{
  "head_dim": 64,
  "norm_eps": 1e-06,
  "bias": "all",
  "parallel_block": false,
  "init_std_qkv": 0.0429,
  "init_std_down": 0.0,
  "beta1": 0.9,
  "grad_clip": 1.0,
  "warmup_steps": 388,
  "final_lr_fraction": 0.0,
  "batch_tokens": [32768, 65536]
}
Each number is 500 + 40 x the weight over its row's rms, rounded and kept within 0 to 999. Layers, rows and columns count from 0. Numbers have three digits each. The size before them is the row's rms in percent of the matrix's.

# down: layer 6 MLP down (transposed), 1024x256, rms 0.0744, rows 52-151, columns 128-191
# up: layer 6 MLP up, 1024x256, rms 0.0837, rows 53-152, columns 128-191
down52 108:473523537492477539447560506569502545501424490460522507460561530537422560486476433518444532542422561456490521515515534407420501434430504583496528531520488467469486522485505556588507434504539506
up53 101:521487568544500515439524483485459473495574441482510494480485524502507488498522594549515491494578546533534555558454472493554487449518532472462471554541458522421574486492453476484486517497513492
down53 099:530513511458491494555497462537515485491483564423467481506525546510511509521503492478482508498489473466411495443457549485453452523475488546506431433480550422478501545496567465507540554500490532
up54 106:474434463517494493492475509479478533440526472497523530460540488511497491453442432501590564497512454447578535442505464508531461522507478468579550483490481473394532482527553446555536518604461474
down54 107:482466560493460542520517499555597486374540491556514447471472451504498455451470472531487425460488488498481540531395490469452549545467487558524554445497496421493455502494520495530521433484526465
up55 101:570489542525578536511498507469464460480419469534501532543456461529490472433518498582526467468531532487481485483502427597447487456512540470444525496511484570497566573481450529548511456530456421
down55 102:484446489507456445454548508492455486521476535531480418519481397550451537550533503522454483533466431499533500523576479517459509540544498383608506635466497434490537527510422534428513494505535612
up56 102:414428494484546443500565497544487566482489512525506581563489562507482439551468492550499523552431447478552546426508539500510447526471541451562504417512515485463488540501550485500498480568572527
down56 089:501558522520520439440523468545449436536418561434508526459503495446501430409478492404513463438496582521500522575453532537601489495494560582484552525504530505490462473482471532580482504508467451
up57 100:480497472465408537562465494463479441599511458530510468506562523425496557488574549550533477460565513506493496459466504490507501540473544467487478524533578562505494460479450434512562445575460481
down57 097:482468476524454481493453501432431393512510596498551507491570451499408465490437518532492505569470493503518477506529498526491513587527493463539498482461472485494514473447567519481508551451520528
up58 107:531411513474415411452547539454421520466463500494537470494469511567481543486528495509509505456523544502468517541557525559580452485511486505506561517493535550507487475479547519467551509515458443
down58 108:498510529481464492565475553584473518519471507541445506446453565530558515518447549450555507538482458484506456439550446473503493486475546572486539602499504486485484516488461487496554485506500522
up59 096:466475505568515451486521484449471480472450506516483536488440500475488531493528466472524563436488553490513483504467463456488473506567496416581536472574507503525588487555494593467529402475484536
down59 095:520508495413486499523470493541518458572501523474554524504561513490470508487478517485485362577483465487429520534508524561505468495524488525447448522527534424578383585510540539563458562441549485
up60 111:491499538556457479477519473499455527523552482490514552517490564569483438492485456524464496489568473436460509458571507551499468543418506515521490525513532472428528429480496583506554431528537514
down60 116:505485466482471479529527436506475437527579596464494521489492591525541414547469539463476491515409520527503501461551540445473548506429506493505452507466489494432459546504548496461573517521551556
up61 101:452430514524450500445510562471528460516521508518565493492521428437488536484533462511483430471488543492491509417568514533532488492529557477497541487562509507473478528518475573452487555447512485
down61 101:505493456522509481531496539523519499541527494462436486500465481486505531520498497486466471449417520526472555476483533522462515521482472454467482533498464518455556482513531423510494541478543543
up62 087:510481553603594528503493522523475484462528481504479508486555495500510463499500482507483530496507392517508487478578495581518538499547541536507504550535490431491482525529541521525560526538550520
down62 085:517531417492457476511458510509469534465492479468500459515460425483514588518468522581452522517494515497457436464446496475512489512452469460469472551505478576475505473445475587510535397512472502
up63 106:503473440494426503439556446470487505466469418516468525478475482558452445498528490534506513511485519455515528526500421512527468525450533466513489432464494511518464485491540446482451483516535526
down63 100:406495492533546491517451497524515544510519453464435483488478511586456473458514583546486491505551563526509458475536467507508486495517549494549552552479525493518428497474449572510470446428522509
up64 100:453540456487498499449546538440470528545547499509521491573499404487490583491472463464517538456529479494473508431528559487572431548406533553473540470515512519508463591490478490458517472503544466
down64 102:545480541528521502498485522515422544527501505500465415509441511472451473587471524422462641517542515560491468506489536462565520442505481471566493477545525533519430465491471571517490419500532561
up65 108:557555505542546518433487491506477532497515442487494515459532481514490492431459478574481552505536499486486554437490463538510426564476481452510450479558540524505522493435422477474523461523486504
down65 111:482597527541564510423477511465436489516534488515425498474456486498482526543510526488522542499489465473445503505490425562495475484527539504522506472452492546488538439404417469536499507481435532
up66 095:456495548482549502458510574608524494514593510518477453513480413475531569449520412538488482486575554522544481522526468467527494486588554456510535515571486491503492513522547492424469498553544509
down66 090:488477489487422515456516481530460604446540499502490538439433526452540484459495537499533461465401507523537530549490521516513468446441528551496522493413503499556554510501500522543496451414423453
up67 106:471481509566469501552512446443457458444384426509519461513503435507476442500471483487515428453556540428488593426491470495478526484411519526506485448483591512540500444512518525475468542505464508
down67 104:483500540441410456585511427433505458496508521422489416465538570528485486497558528512510529515532448466419493478525466494499492492447491503508488394490456492495517502547511500498454535521521573
up68 112:542489475498536489447523515438584512528497474520459563538448472565432460526492487498530508475502385524514468498493478473485412472429464467514486402507480538537480541548552475491592469545542468
down68 120:498444526435501375477539460449500411479495516543513537573499534460504515530596511471512485504561484555492429421485582497508455503481489474538465460471509543535534457541484484523472518465485576
up69 100:524425483507505519475508508479404517581464543605484511505511467507472438402509505508442528473559474416514500436559492497486498494425507443493508481504485550429532529451466445435483506472505594
down69 099:493434474536506485475480525486506444493499499515477501557430483537540510486614511486557443532517477494527494531483516514503533489512500477536522531540515481484531477517450462524431565483457436
up70 104:492480509558521518549527507494467415539521487452548474544420470402501420514582521492566511448517548501549566546536471463462473441454487483430477574552477502500530517443453558534525458468518543
down70 097:432496463480487446532431567473518501567463532456454499551512458472499461484443558523476533512602499486567499437443538504475503533510530461592555547523504471462502419549532405513547559503511558
up71 103:473482517520511487484499502407503519483482471546497487460492415481461471481526537475534432496493476528475531471499507558433472524491478450527478502543473544526442461454492473498497501571458496
down71 098:504572512475536509521507513498476530463457566524459520554548527496496526505448450506521487505475536477490462533506489491498492470434490512483488577451441539536439487429583540551474489454505557
up72 096:493551475488550471513534597520537520441454498509527523522466489479515469491544475481503526486494430454593427484533451437445461550415489456494519467449504535505526543450556456532491476537396501
down72 085:431498507495534528488456463476545500425598477460515409463529547504507500529495515587595467506542561472520517477519539519489590503513477477491436480522477471448493485518455468471480514476511480
up73 102:520454553526489436554516566476472449485369464485516496504492506480443544506528486486499487425449501467474454440481518505481501506504506513493521518505514464529461525539504581494507484551507461
down73 093:539418452590495521511532435499540537584474485505562472453472474576450485475483530435557426527451485532474501504523479457483552431558533493482472479509549552490522514449486500542495519494555496
up74 102:475503459514455534512550569457479543482498459516485512481481429519462440509487468620554535476387477475404564443546453485449478468503549461508581413432504493521520528538519536437499547461472413
down74 100:527524500541516479500495475427490506518488492488569490486510457511530515500468508524446469501542417550553494514494476523522475456440494455614509548502400512476432525543451491502454515498519511
up75 098:425486546601477466495548490416518539464448471515545425552503474477476544492578461525483524524549492486545534526475449532476513507515483518460573515559543537400578491507505483497563447512499487
down75 099:497467493514431484512573537518459513547488537451406503492475476469439436468495472508534504478527575475518516561493553478481458513509443515501467573461577544514531496469493513504390528512575415
up76 091:555508427530527439447538555520498515520468505536472517515482428524499497481465440480491552511557546460542455508458489475582534484478497529499512481486528571473535524482484508487453493519485478
down76 090:432481570511481560479468509424519492538486464468521475451506517623508577517511467533537438526474438527460525523544532515479488515573497515489477572454504473526529482476517443487483490555534411
up77 083:465474425517500435533421487465453485431540513525573504456465519545545410427575491571541484528489522568563532464503547496539553517477472466428416523481516511563523525464399517550536507457412481
down77 084:505551564525503491514572456499529513465506538565470465517505447423487518517493476532503469449506439401509484552491486518537496431559475490545648510533453500491452520503468574464538496491517522
up78 098:501425487508441486453522551505559620503425529559557475503504490458565537462506504487497510507557465473482496462531483492502419523423501446548544428562528562493497568450512417555530412559493513
down78 106:548506478505503587612512560489520581450456555554459508467530560531514505490488448511482613466515589518473470456547432489467575455494448485460532497523481473518433475490522478475526467470500491
up79 098:489500578442518573526575519522481488515511450457466445510457467506473434488533461452532552512527508470519489467561531512528468507506536473560471425526510518482457506577496550544562454520485495
down79 096:515477485505474465510392521489575548484579529479526557548515523563537485506480482521497456526477485451554454544480479539503494539478478448513489555510479512525511511493476418505479473524511504
up80 110:563496541486485540457576522458515424545508511453568497540527524446536462447510457527546545445518509485501438541511477550545498487530506451464483420489470540479409517506517514565525529538483434
down80 107:505436565429522441477528523459452475449540584466476544544544546516439509474468563507483484491511496558453556560569499512518566547480499460479571481463516453493493444575405520511502567495496464
up81 095:518496562512454480488566503434440436490525489436484472519515470521509500461552481527418540460553454511466526471444491507530529487489519450484536450408491559519507517515423567490484524501474529
down81 104:495578534517500548544495532480557500441447522503477504585494528440483514535481470527487467503503526479540570512544493495489532528451545507482573533526465539584496438443596430500513489452441501
up82 114:549446539552453525442521469496460469420478493599497475477480459481483481532502520509485455492521536513522544513514471491528399430457514532525516548472563476550513527475427478525432479456484545
down82 104:459443546525504451433454513528580450436480474538509469543493484513463571460599452477548534479473398490489440561551487472458552441530532472507470473513523459465562459447571442446434534421442517
up83 099:499408487489482556547465509437449505440444516447490567577537510519466489496482479491496528488572519475514535464545481547547472477464497520568476422441488485481477511476523604476515520524457495
down83 093:476516444439498470520470494475466434529484514583469503482487489444522545554526527493551482509478515442475501567467488480492506476542395537446497526490439488437559511510563481471478534428567529
up84 106:513424525532400503499515493494514512529455479490508501508530479452491486503465433497499550435510466498494470491448473517515522458528520460532493508563560513478515492489503599444534462540470495
down84 096:510537493650522467512449521506474540513491475482444446486505367483441514507497491515508545473524477512523564538537548452440545488546586513496557407394512523508524442462512469531441443503556498
up85 114:559414505537423515466495500416401447485496447495463528459452508451449508498494424533551492451569534488491523482433476517534494539468575467543437604510539574461501416482511566565502518519508439
down85 118:489481525487443470466543497487564479513530467490492461581545541447547520524514511504460470474550488523501546480446424527496499460598486500507425541464515527472487530488490507521512452534539491
up86 108:487482488485542527455574500427513480440515465604485489489478441514485475559523518490440497438559545466493470525547429450547516480508503525456464470495436546485563611512448503411525464512546501
down86 105:514493490473481508461453536485504504478496620517445513578512511519466434550547585516519530600479440490442465487535518476530491512520508479528469434470496459521516556588460500457464476484490496
up87 113:502387485450523489538492538471538491471526528547529450476542534611466479523591474512590541508477551457540471486518442551522416502455481507568493421472529563528419576517510461536497499527509487
down87 115:519447497493480442452489446495486384546500565532528494553508444525562502500441510506472514595449431465502479501491478551527563496574368537513555440491487498482494459509486462503513536494485462
up88 114:472493529523504495468549513526454514487493463473557513527487551542463443449488543571531483522462532470478477465448512452474546464527482468557488455440531533456500532503506554479477481434519504
down88 120:541546579482568463499499479476514527491489452456513497503490585548483469467481516524561492492541517437509497471467557503527462581540516531506532495507452509466528584485505474530521578487473491
up89 109:515451535589509493428524522461451471522493515523519393502462506491466500443523535525556547515524540478519534467522473586524492526520520481507511466510482578492533497465516536496563502506557419
down89 125:448584533510545512460516517519459499544448552525480516496528490527590496450505492547487553597546562518417501466496496512493521469545546517519598600556498529482508494488494498453447529553507488
up90 102:466489537518489463506522563517501460546455473483492546444437464532485496494432475523511560447533544443537463475559541481504506563545552517519467462520534489441427537456432562506534500519603461
down90 092:503485518547548507516455470475454455433455475548477548541533481522442440487488532532553489480529532589520501470470482482464533386506493475561490519544435487421504615481434544495478511418529523
up91 109:487408505505521526494571453467454428396442425497504508511507454480501500449525518509446514455572464525496539439545482521541492434441565513535527460493493467548484552525537437535497579549517501
down91 111:558499544488477579498497479526528497519460459430503480447504444517546592503522469519610481526458505540453548483544547499545521473541500526504573495494524545496486483575494544452521515491521481
up92 097:504547476564427526553581576521495463447462529457493457463494520460488481484475433520510494467521448446490510479425464532506518491456526532540561470564607457450452569562482550485580501552505475
down92 099:489481526522441519503493451466479449463407400515520514479511531426495499498509491493442495545509545560529504438494528559468496484517521568512503557488494518561482511493429551497552488484500531
up93 091:450529525480476535489542403488406515489411374528516457451475487487508472503533462535487506488481515502504514429545495512506550551394587492478464508474520515451541506493509537479510536521417494
down93 092:508447514450502518445504530509463530552522598445459495570504493452486463499544521395511424475529494556557527491450489505501476447488486558531470482484439558471402451545473535440442528485476497
up94 109:515515531450467444549492499486557444473515537561523509447513521476417451505572483522529485430448500478534464602534493494435547503488446487522460495475498566459564506578462515473478394531504445
down94 102:539501506514560496495505555552526396509508424494506518502571518468516502465519527470470462632475508442569514464465481483487494513518431512507437536563522476500512589454479494497518458549467454
up95 100:539417494513459480487523511510473523501547447513502506501523500486484485447569483515550406518541530483515519457514521539505488461468525479526541411485527550515491500442450492519466533584453492
down95 100:491489598554547465495496469493518500502498466505522501517530413456413531533491494503546412493527542544514466502508465572495542564517476550537505549443485530543477530468480462522513569516471509
up96 098:582443463487522527498496456454450493529531511507527432470450454470517522537514580397515477457497439485459478489522482466545516427530515509508491480494471503488442507505486499579564534486511464
down96 104:531529510529476507479517495492574561530473528442515479493544514528498468453573451455488499519450526520464370518525523499489478554482613538496494483531481571497515504476571519522475487500526473
up97 099:564481510503604520479535420465487483453511477507455471542471495498446466529507535536449495476479547443485462447489526567528494500454508463572515506549476551420515480475445526457448496475470568
down97 098:467599482451537518478547491501493442547487502485479474605453549534579469519523470518536445556492570479454471551482547512424543491500544543471596502529460563554523513549503574496509454488539492
up98 105:527535535468480519564552435536544450448513503501511477509571432423504491487567491499463516423445399524483495560584478469476414549513480467517574419488453523491540575467463515520492555554502578
down98 095:517451482467424451505489489483450485549512488508527498530502502455512519488462511456514480480437523590573545426466496548473490528553506467585451569492510473422553476477482520488507487467463500
up99 101:475473455467461529499449532472526428500487455493499470476491449483470491478476507584496449570493443469497489498482449463564437489516501508560535471548563540481535505495492532514551459543505510
down99 104:527441470496454520457454510431503508482474527470499466552549560516439449480481503567547433545514479489522532522433557569605435518484581509520469500506516493439509499466459512494520512503494480
up100 086:511511522491532521412512507524483546500529440518505504484522426463404555490462505535446484499501488483517502415534441500571549463497558456498606468654431475434525513519531525527568533490540516
down100 086:525544485532463600527505486447573455525436499445486502482489498456467428489528492554515585442449473467493484479498501508494448419445413487540542595546499411611397468498507489456442423509462518
up101 100:524498528556459557551513514475506515508581516491582455538518501484473430482461571521449512470501478470490568469471398491500531492550491460573526495519533533522507522526459572404490534534500545
down101 097:480508528504530543452478560477434465454536501467510559483472500544513486525526509491479572470521441559482460540466473535443536492490534533480505473549466440448482483492537479520531515472542478
up102 095:510471471521442430552544562505482489450501454499461472473481525545440449495414527449514459480568496492537535520494526521503442612557529531464462506444454563463491459492482606560541474494518554
down102 090:458492468430533484451468503554529518504463582513482487515445441524435584573563477478563464546476529618513440535485530566480504451418488510528562439512476468503495573477459469514465570458453427
up103 090:455515463493447535522478450492468503549446549534511488505475472511474502494481480518577528403502470519517455520604469561517512553511455476531505574489531501499592521527417516473487484513448510
down103 089:530549462476494502498553516480461463518522465497456503468481513509481492537480481483498413512473481532440461488471491458491499523538509510483449505479514498538541491599531590453504554435508573
up104 094:491551450533555466449546568478456496522493524506492558439465508507532480594479529541492522499551424491476571508511453472447509453492420521453538499464473575444476513495421529516534517543543485
down104 087:507529523435476516557439494471516488530471512471502456520498529430535485487515471506572390549419523465440538519457526554555420562577544442488561491561453507510451526553445547563500555482478545
up105 080:592484468473496506530493482481398443481485512483533436511502530467496458537521544565523471441521487543504521517601494463504549498505491479515463457513528500461489559591453476497515565549459486
down105 094:434480508444486563562486503539525479418487560495412584476597486484518501455447453415461517537467523458512467463480534457521507537514501497509557537484441510473438435562484555493481483479513517
up106 103:444550561530500546487515519417539413509455457504564449479521528452494467464497447557460496464511469497549552443500496521579505502421534492488567491547531521504493558435458484467496577519511495
down106 117:397463479455468506483499462489445437551447498464478549463441413492527498450452452479545616507564410456530620525473485470539568511477480509512473456513482563481518475537558473513506553441472480
up107 103:527484497549484467528570511448535465516456490478505489537512387469515452499479482469428534489478534483485447487454470562568511501511530449448491510495569508501477539519467561531449494517423486
down107 099:564488546464450479462547465489485497513556529442562520502564529506470487518480448461477507471521499502462567457470496549459545522512536503500463496539547510489542406469498543528472553458450557
up108 078:584485450555540508435483518395475488416489409549481542524474511499440412542455502521516495456534546524465527519558494479480553532564507516501482398438454550454568500502576587512462485512483501
down108 084:412477558443463507483551534539509524513445564481488481467478480466526511426476513509480453585547544493504582461545525510529503592498498556494527582548392568536509467541504507459522464436510469
up109 092:528470504479561514495473531465548535477482530524479492494505533475456462567492465506493421487478432465551477525461442521506426536499526495519498540553524433523515510522575564448543528586574486
down109 085:499473475556422499565500549505404514441469521413464515494434431571447536491488506455499505400516483467552486551515430457498473510497565512526510546492484535529560545501406487428508418525476534
up110 102:501507531455525464487517468462445456412502457515489504437537432450520449547539464483493522536474516539493492492530453470504481527534542510563505432522534495450524537487452522515532470548569564
down110 099:555532464489530497447470511517461508532499498468603491524469489531498448537450533459469492553493502541523534541526574558480504493560470502470463516482494418503560509507419535470434489398458529
up111 092:484576473492506512465516501412483490502497489469558463476501537512512468512521521527555480512549551477508588510548435517474522554534465489469507482520584499494445470390414477429469566511530449
down111 083:467454478564467446571508433454490479504477507479442494559493466517518500475532517491525523517553505486486449466439499514523498515489487512449486551456494496495614473525484529479484515511487490
up112 098:552470471507465500436593486476489510484504406516514547470500513497454478461433524437464482574533401488485521496610506466549447466440482415572558439525506487497485585524456557533531447497531541
down112 092:443519499511571391449479525528505504572495428463417489474420526446506489507461492521562435548480543465522513568474474504495471498466553529529494478453461507476501421440532487451514481482480517
up113 101:472484535481510483531478507489559524537491530534554510537465399471446531464531456513388510480475532377554537499508504439551470583479523539457497487516485509475498563494536488534533408509521459
down113 093:504564537522571561567492532465378503485437443481461479514550499510528489491472482478509492576442480470490504503466445467462582454507483518440482536458508549460509470451464481497510506548531430
up114 085:449514519475497438514496483448469484487473487521564439495475500453509543489514473484388512537528491545495598445491522508592449489407524481537535530516524486452478582521463541504477501563491479
down114 091:550508423455484512434470545514546516494512542525443565496441512489536449479495485530469431463531578473520453497472558525495557514536490574491518532525455521555463439533524548480512492523588555
up115 095:498466528438574496570539495489421509441462493546494488512471540489512457552536482490508516526493537448516460501508550514495488576462550416490478531491421524473530556574479506473487454516493533
down115 086:472524443511476558493462536543499503575520545539594470485493459530530503482464484505455471527484451483482494377520415493503423457500460516451499482511510515562441443498500503538445506513463461
up116 099:527460557471479491520517476472443527479478446599464495519489492534545506459514496506459604478471488476445534517541438500592470528440493519508485518491540521441495490441496444472565498507516434
down116 103:458449470552548490498544475545508499502515543522504524504521445446464513480457447514493471534513441512530503551587512501480509552545470538544489499514495525565532508446534458534450549500468486
up117 114:483494536527347443470489457448503452506504523475599515494460380526517464478530560527562431462480518492546612445522515543577469503465557498577552518501539536475487514477475452488516521564510509
down117 119:474512530511571526546433454588528548542490488499508466524536492482486470521523492560519522512481456498507516507473511460496558536592557466518512453489516596536522476438493501510507524559431466
up118 106:524480554517563468504532451492471530538512475492514489537511499443484490500555556512476543549540459378526534521554480497562491484460539501601593478515482539452550552491478474493475436497476496
down118 109:460569395503503518521506472476567514436543531593548471467445500457489477524530443464471468580535514457449471505476540519423493524480503469492456522496576494570519482397490478488568490484489451
up119 097:588416517510409477454504531452415498522536501505474451509510463464510454455536511502565484511553512409520546547474543466442511453500484435525487534478505566492531516523506581496562469526532501
down119 099:504546481535488550504491469541534520535538577463525551514469564491508531483467504524476480472499515484538415477499505533506478553530490556467406499530462480513404525476469568482470458537528452
up120 115:491484504527442498512508559523513413513480491544478469509441473493514462488548554532517499460609501491531535427534467451597499439508557502543533476554490563493533491471408507438535424521420494
down120 107:522597479556531454420430458515516480519483498438507567548536499512470551544462446479425439531503500539540466483491514474485448413497507508469560549550535501506510505494485474497491500478492546
up121 109:557485597549520546533541492519436504418504496574468486522483520503479404487564489473479445476590476516601597466532463519550455474420537503517471552471511509445486532530500532527472451490513525
down121 111:486492437510456506532515473501528460483491534519457461517470499530537562501495561490547445437539487548447480494490569498469517407506486452510518485475514463524468560536463487516469477507478516
up122 099:500500521498555514468498483473499531511494428495503481508461563529512481519510552525516499567522509493520418509495482476497432391507525449596488535540486544484503506494432559502540455507499498
down122 095:440593485562481504412534517569546556503453483417464467456544489465448528565507502482510483553474463504520456480531512520427466455483520572487463446551504497534512549452533451532477506472464556
up123 108:528463489514414481502533502456477478537502472491498510492464583497473466479573484481529452443530458550503555511477424481495548507496491465572477500475502568439538426516552526533545481497474495
down123 110:412446469466507575482544507517478551453462409473477487486572535537476564462477461527519489487528522417453521496511459531471566509465506458558453541517559474519446519563474492489485474502539517
up124 105:501471528488516499463541566450492474502452444530454534464523504495434437448530441536470513563503448519521435508538471518554490526490506514505484494495532552435464492509490460477486491516467509
down124 116:480514514504505418586528471583464508487513461518458508446510504505552529509476492529492511551509514500518540512510554387563530522536537488439610486527478493535475498558480549517540443522493470
up125 097:507470534482504588405487510464461473518548433509539480474484490507488451407488540468486499529463384481442496475447426539560523504588509457549445518539537507456492535452483543532512450477562518
down125 094:469469528523609478454498477518549509440528467473545508506503490485466504590537472525555506498492526469539540489419549488449443513490448545443499567452495624498558530510474473472467492431457615
up126 105:427474482494544634525530519520492471485480480463407555528451528438511525466507459518586470483509421482525524503547466530436501433511497481506452516388501507428500512489470549448547449437544487
down126 102:517576545447591438463415486423507536554568519489546504452538467463592447469527474528476478506453495483541565455454582484559511461438528512570446525493449556434498505495473475493477568482504597
up127 101:552487539500529531492500490461541469457458525474496479576481561491525482487511480506447473526476393463557503519486486562500511515502503501461546518427511537476518498489493610427466477482515476
down127 087:489489501541519544476497542509461490548483428454481478511528528525564548520550475493560513540511493465483465507495533410425435447547536501487491503513486574421537502480482512446501454509451483
up128 093:553513490528528460553508457496508457537530508500524487574455521490501412446454496517479521558461434441516532528484492461467492539467478516513455549458543513514455502502529533560434473443540462
down128 095:475467469495439506389489518505555549433479480462457566473444524509539535510463503462498451501494536476511456543478488540511451517515524431522502540551442565498540487435497446575512536471438539
up129 103:524493462493583497492507418501425547461406461502511497603462535460494502474536444510470519460499455425480583554494533486505449481404494411412501485511469550477476565548442581499539569526485516
down129 107:417518529488482397505515533555463522485474587470474519470538477529432570536519566468530462519517497453460487526522492469532527575470533525502447551505488494489529513487560488502467520467548526
up130 105:497470481515428503437475518425458429505447519498494552459466526563409513498467591524492520489529500527476517483570457447443493476540485497571436501506541480493502484523508477506525473532518527
down130 095:520476512476464499547486548436542506498498467491521586532466537400507525515488513528428492455447470542495566547463494508539437476523530494473610535526496503541503524568407474496489535448469497
up131 107:467503516502463461479565461511524514485527473556522424453497542448526471522485484573445550473516477492444555499490515531489482481472566483445503468534505576448531513477462502542467453585504511
down131 108:555517498508524460514513552534570562427577435505427499472496609483509485530448502514543479492491515493517515465485466516471513494480495561449607550529495578519453471466493451485510462542498451
up132 095:601490448452536505524454441450499473468510437571448422497470497503491468473535543526508547456511450494575543498498474534516489471500547552535504515511556540519501516539406513541497455521451504
down132 097:449523475503477452457462528490528537454513503489479571457480446520502574539466485521523494565560436443466499511531581478534534554476547562473499496495499425525411508550493548482591544472518541
up133 091:471408535472480501444499414477403501505452451516493461485504511491486478539561458533545507504520497392487496517567494471507495430501474448474528539541549568467551492536452447522500446478498503
down133 094:502514511572488517483536532517516559406506479466492562457423567511529581479420530494421501435495466448527509498496523505531521488536459480482475507468429469528497503489511483523501540544594481
up134 110:521458543487541396527568514411514512473564446495470505443413462509466480447517470473521562451551477433489497520435500522536484476465504516517463508462564550453527472450469477497559523522526515
down134 120:528464409444490526496477543478523521543518527510470422475494489540523515512542464476559469431485463527521465457457554572534503481554505502496503501494491517532479461521517526491517502473552478
up135 109:488481492578542476466581508451513532540497485502565465501530525539447403527526507537431546466488416477498517507478359479431520464528484425471538476528411583489505494495497538426541569547548458
down135 127:505467441417553534501553544470488479534518498464559510518551455469459463508505391459478490526518425482535493447435557499523537559540476515563446459505473593408569475506538515532455508512522515
up136 110:507432529499510561436493499518468560546441478515446492518490466534474482420521506449478470491484494465465454505585503516513444424501502483592549514497488540473528530478503528564509517455553484
down136 104:434600577459554513526495486533524517504525436518495502492417527476539605466476450618569532509608518504550465531498518456507558548473449532525543514497522514440466499500449426435461487485483544
up137 104:552350517436591521483573549474485490429431420537469509506467434477464413504493446472535473534495435444473509457507510495450500516494521470546503485567591569478539476550477495441560524488516554
down137 109:480488531562454489462493496498475482509466543458451494533404518555497473488480482454429464487509503492540494463462486542524553434405550476572497456489514527462545452540495488481508475441519554
up138 096:550455469518559541570494456481504449412490477552480469479583505477428519521546491461565503508483501492539539558538464526520466495456546501497506498461507478485468532511537520574519446477597441
down138 095:574550523505495426535472490512565495502452568444439455462496472513493575445489493508508533515465440540497499594533471451485495431465484500558446549577480499550498517519453524510474523484510513
up139 091:517468477548547427449494533511481523486527459579448517474510520545471437497523575511499542446476469520555513520452450451523527515461538551446513463478515501463572539455511544457504447482471517
down139 095:520563485423528533506454443501490444478511515471543541556521529522580503449460483491439495578607528511454458513515547472463488490526544512507476480465446440499475459444449489475526527496518462
up140 108:511457444469473499485504497430506509470516440556536509498427416506482508531536504489478442470515431454580512472527423540536455420516553487484523524554522547483503530456504512455556513527465516
down140 117:481439516455478499516585502479529441518498535573526532518463455444462497520510483487560475433488454509500454520532472579444536477570468517463487514499442579500487509530521526443474483465492525
up141 096:518480540519497488480490518495527530489515430486484517472447473509543494494523468422534468466483440527516480509515471492546495480491566470492504497534553516489461611542419482547501544544432495
down141 090:499545541510520437551519438462480513491504539449401465469485476495545493583472508562507445507480576453432514519449580470447480585478487473494484479533452511528531470500442564472569503510588444
up142 086:482447542516574464551510592531524460488550479497507585463434489509469436458513446446497463486523441536591521505503487578516467468526513505491564480408484513513450497479608550522539521557487451
down142 087:462495449487529540500517460511564497467459529497508510516469528454456555486540465479513520443481461438461547445511498461483509435521474576475475572588461494545463530518452529513537412487532541
up143 110:485493513561478533476501507470501472484581499444519523472420525517432478442482508479478549481542451476486467511516413531460470433448534452556504507507457565459519465486476452510489528525516475
down143 106:450498551532490493545446489551512542439542498536446497447527489606506525530546479534515468526456471492489480444486468501497533531455533479535488508500462468480492523447443589561505494433501510
up144 079:494465563502557465484500503496457510475537510559478514464461546486494444559517612570584494525524525520491505517544518504410486495539531478515427463448473551528494528531453498528494464439485464
down144 086:442521521493521506521504529516458475493478478478498499488492486411532552487496418440492489459472506445496522467489474569615507456466561485481543568484484454462530451480505505515502568484534516
up145 095:566486526517491512493485540490470566484488473500444507432534474555507490486494443460603503496496483464476553464506523458492483478456523439481513457497574509480493488461429568504488497467587441
down145 097:520480501372497463517440540448476523497437563531510552453552431507569494573547528501508540499488497460474476497573565448531508508492470501524477455469516477527552542502434462455512465447505483
up146 097:513431522448483496634517422435492515416508489536505435532555501527498467574489476490480609518455430456467504509503433540551562472416553454484530488532507521500500538502447498458492500522515549
down146 104:475536456482469528526509521492498528497562513492524553538502468527490482499476501564445488413483511512410515489461578547533490492542556522540540477489481549481495473508496519447540457455528502
up147 094:460455471514505511507504505556480472485496443479530525437536433509464408471502505490489477515477465450525531472490546550504518538442497435602446502509520508494455433502427556541466510517522488
down147 095:497465469539506509511463487483492502549479585491490434507570544578454479547519500570473507479551501498504448488491565466495495444523536512486501485462498455449497503568469534464498492480513476
up148 106:498480498551533409504473536430481498495577477476492458451531457506464401480453497500479514505493599527487515527518481508491455483515526503499461526429523492505549413458475603517479492474499510
down148 099:509599452504446480495532499473488532502544531527482525453524476501531500540451422532406440485509546528521589521407528479495528508531506532522473525457496475460469527433510515479427536561565508
up149 101:449454495505524492493585587415497486452515457469556515489512474505471452470473426522456486504422512480503525514498427466547538571500530472542582420488470518474465489589536559521492451503403469
down149 101:534539484519474560457515471525467466549491475508473521478489541505414443478441479507490426506467480526528560538558418486449535456497516453516493463520430586561536438500512529492522492453457445
up150 103:476484455508561488486538645508510492437452454459547478592515515441519417519537489495447451501579524518462502500503530503459508594545522483500566507548471514522476571488499583485461531475463519
down150 105:514457555502485463516579408498588568440468539507575548476515494528475473531459402481540493490477533466476452472476481496460527454531475524542515479449516508429506444507554482529499470472526503
up151 109:545532536446518444482527605476536561473492442553468504425428471481536469415463485480470502431554475486512569528486497452558493507495524495447510478476557552507504494424498535477611505542503425
down151 108:528460566479488580487498581468477497429473466436489445489446481486526500560506465461526507486420541498539541494487470442511549516499551436449469518598470534502513511497506522451549437572469493
up152 084:436504427530514479505471436496485451487528412522563544465528462506445556493443573536491549485481487481524537485490490448488479517442519483609469503522523481490503497514588526456468498610523418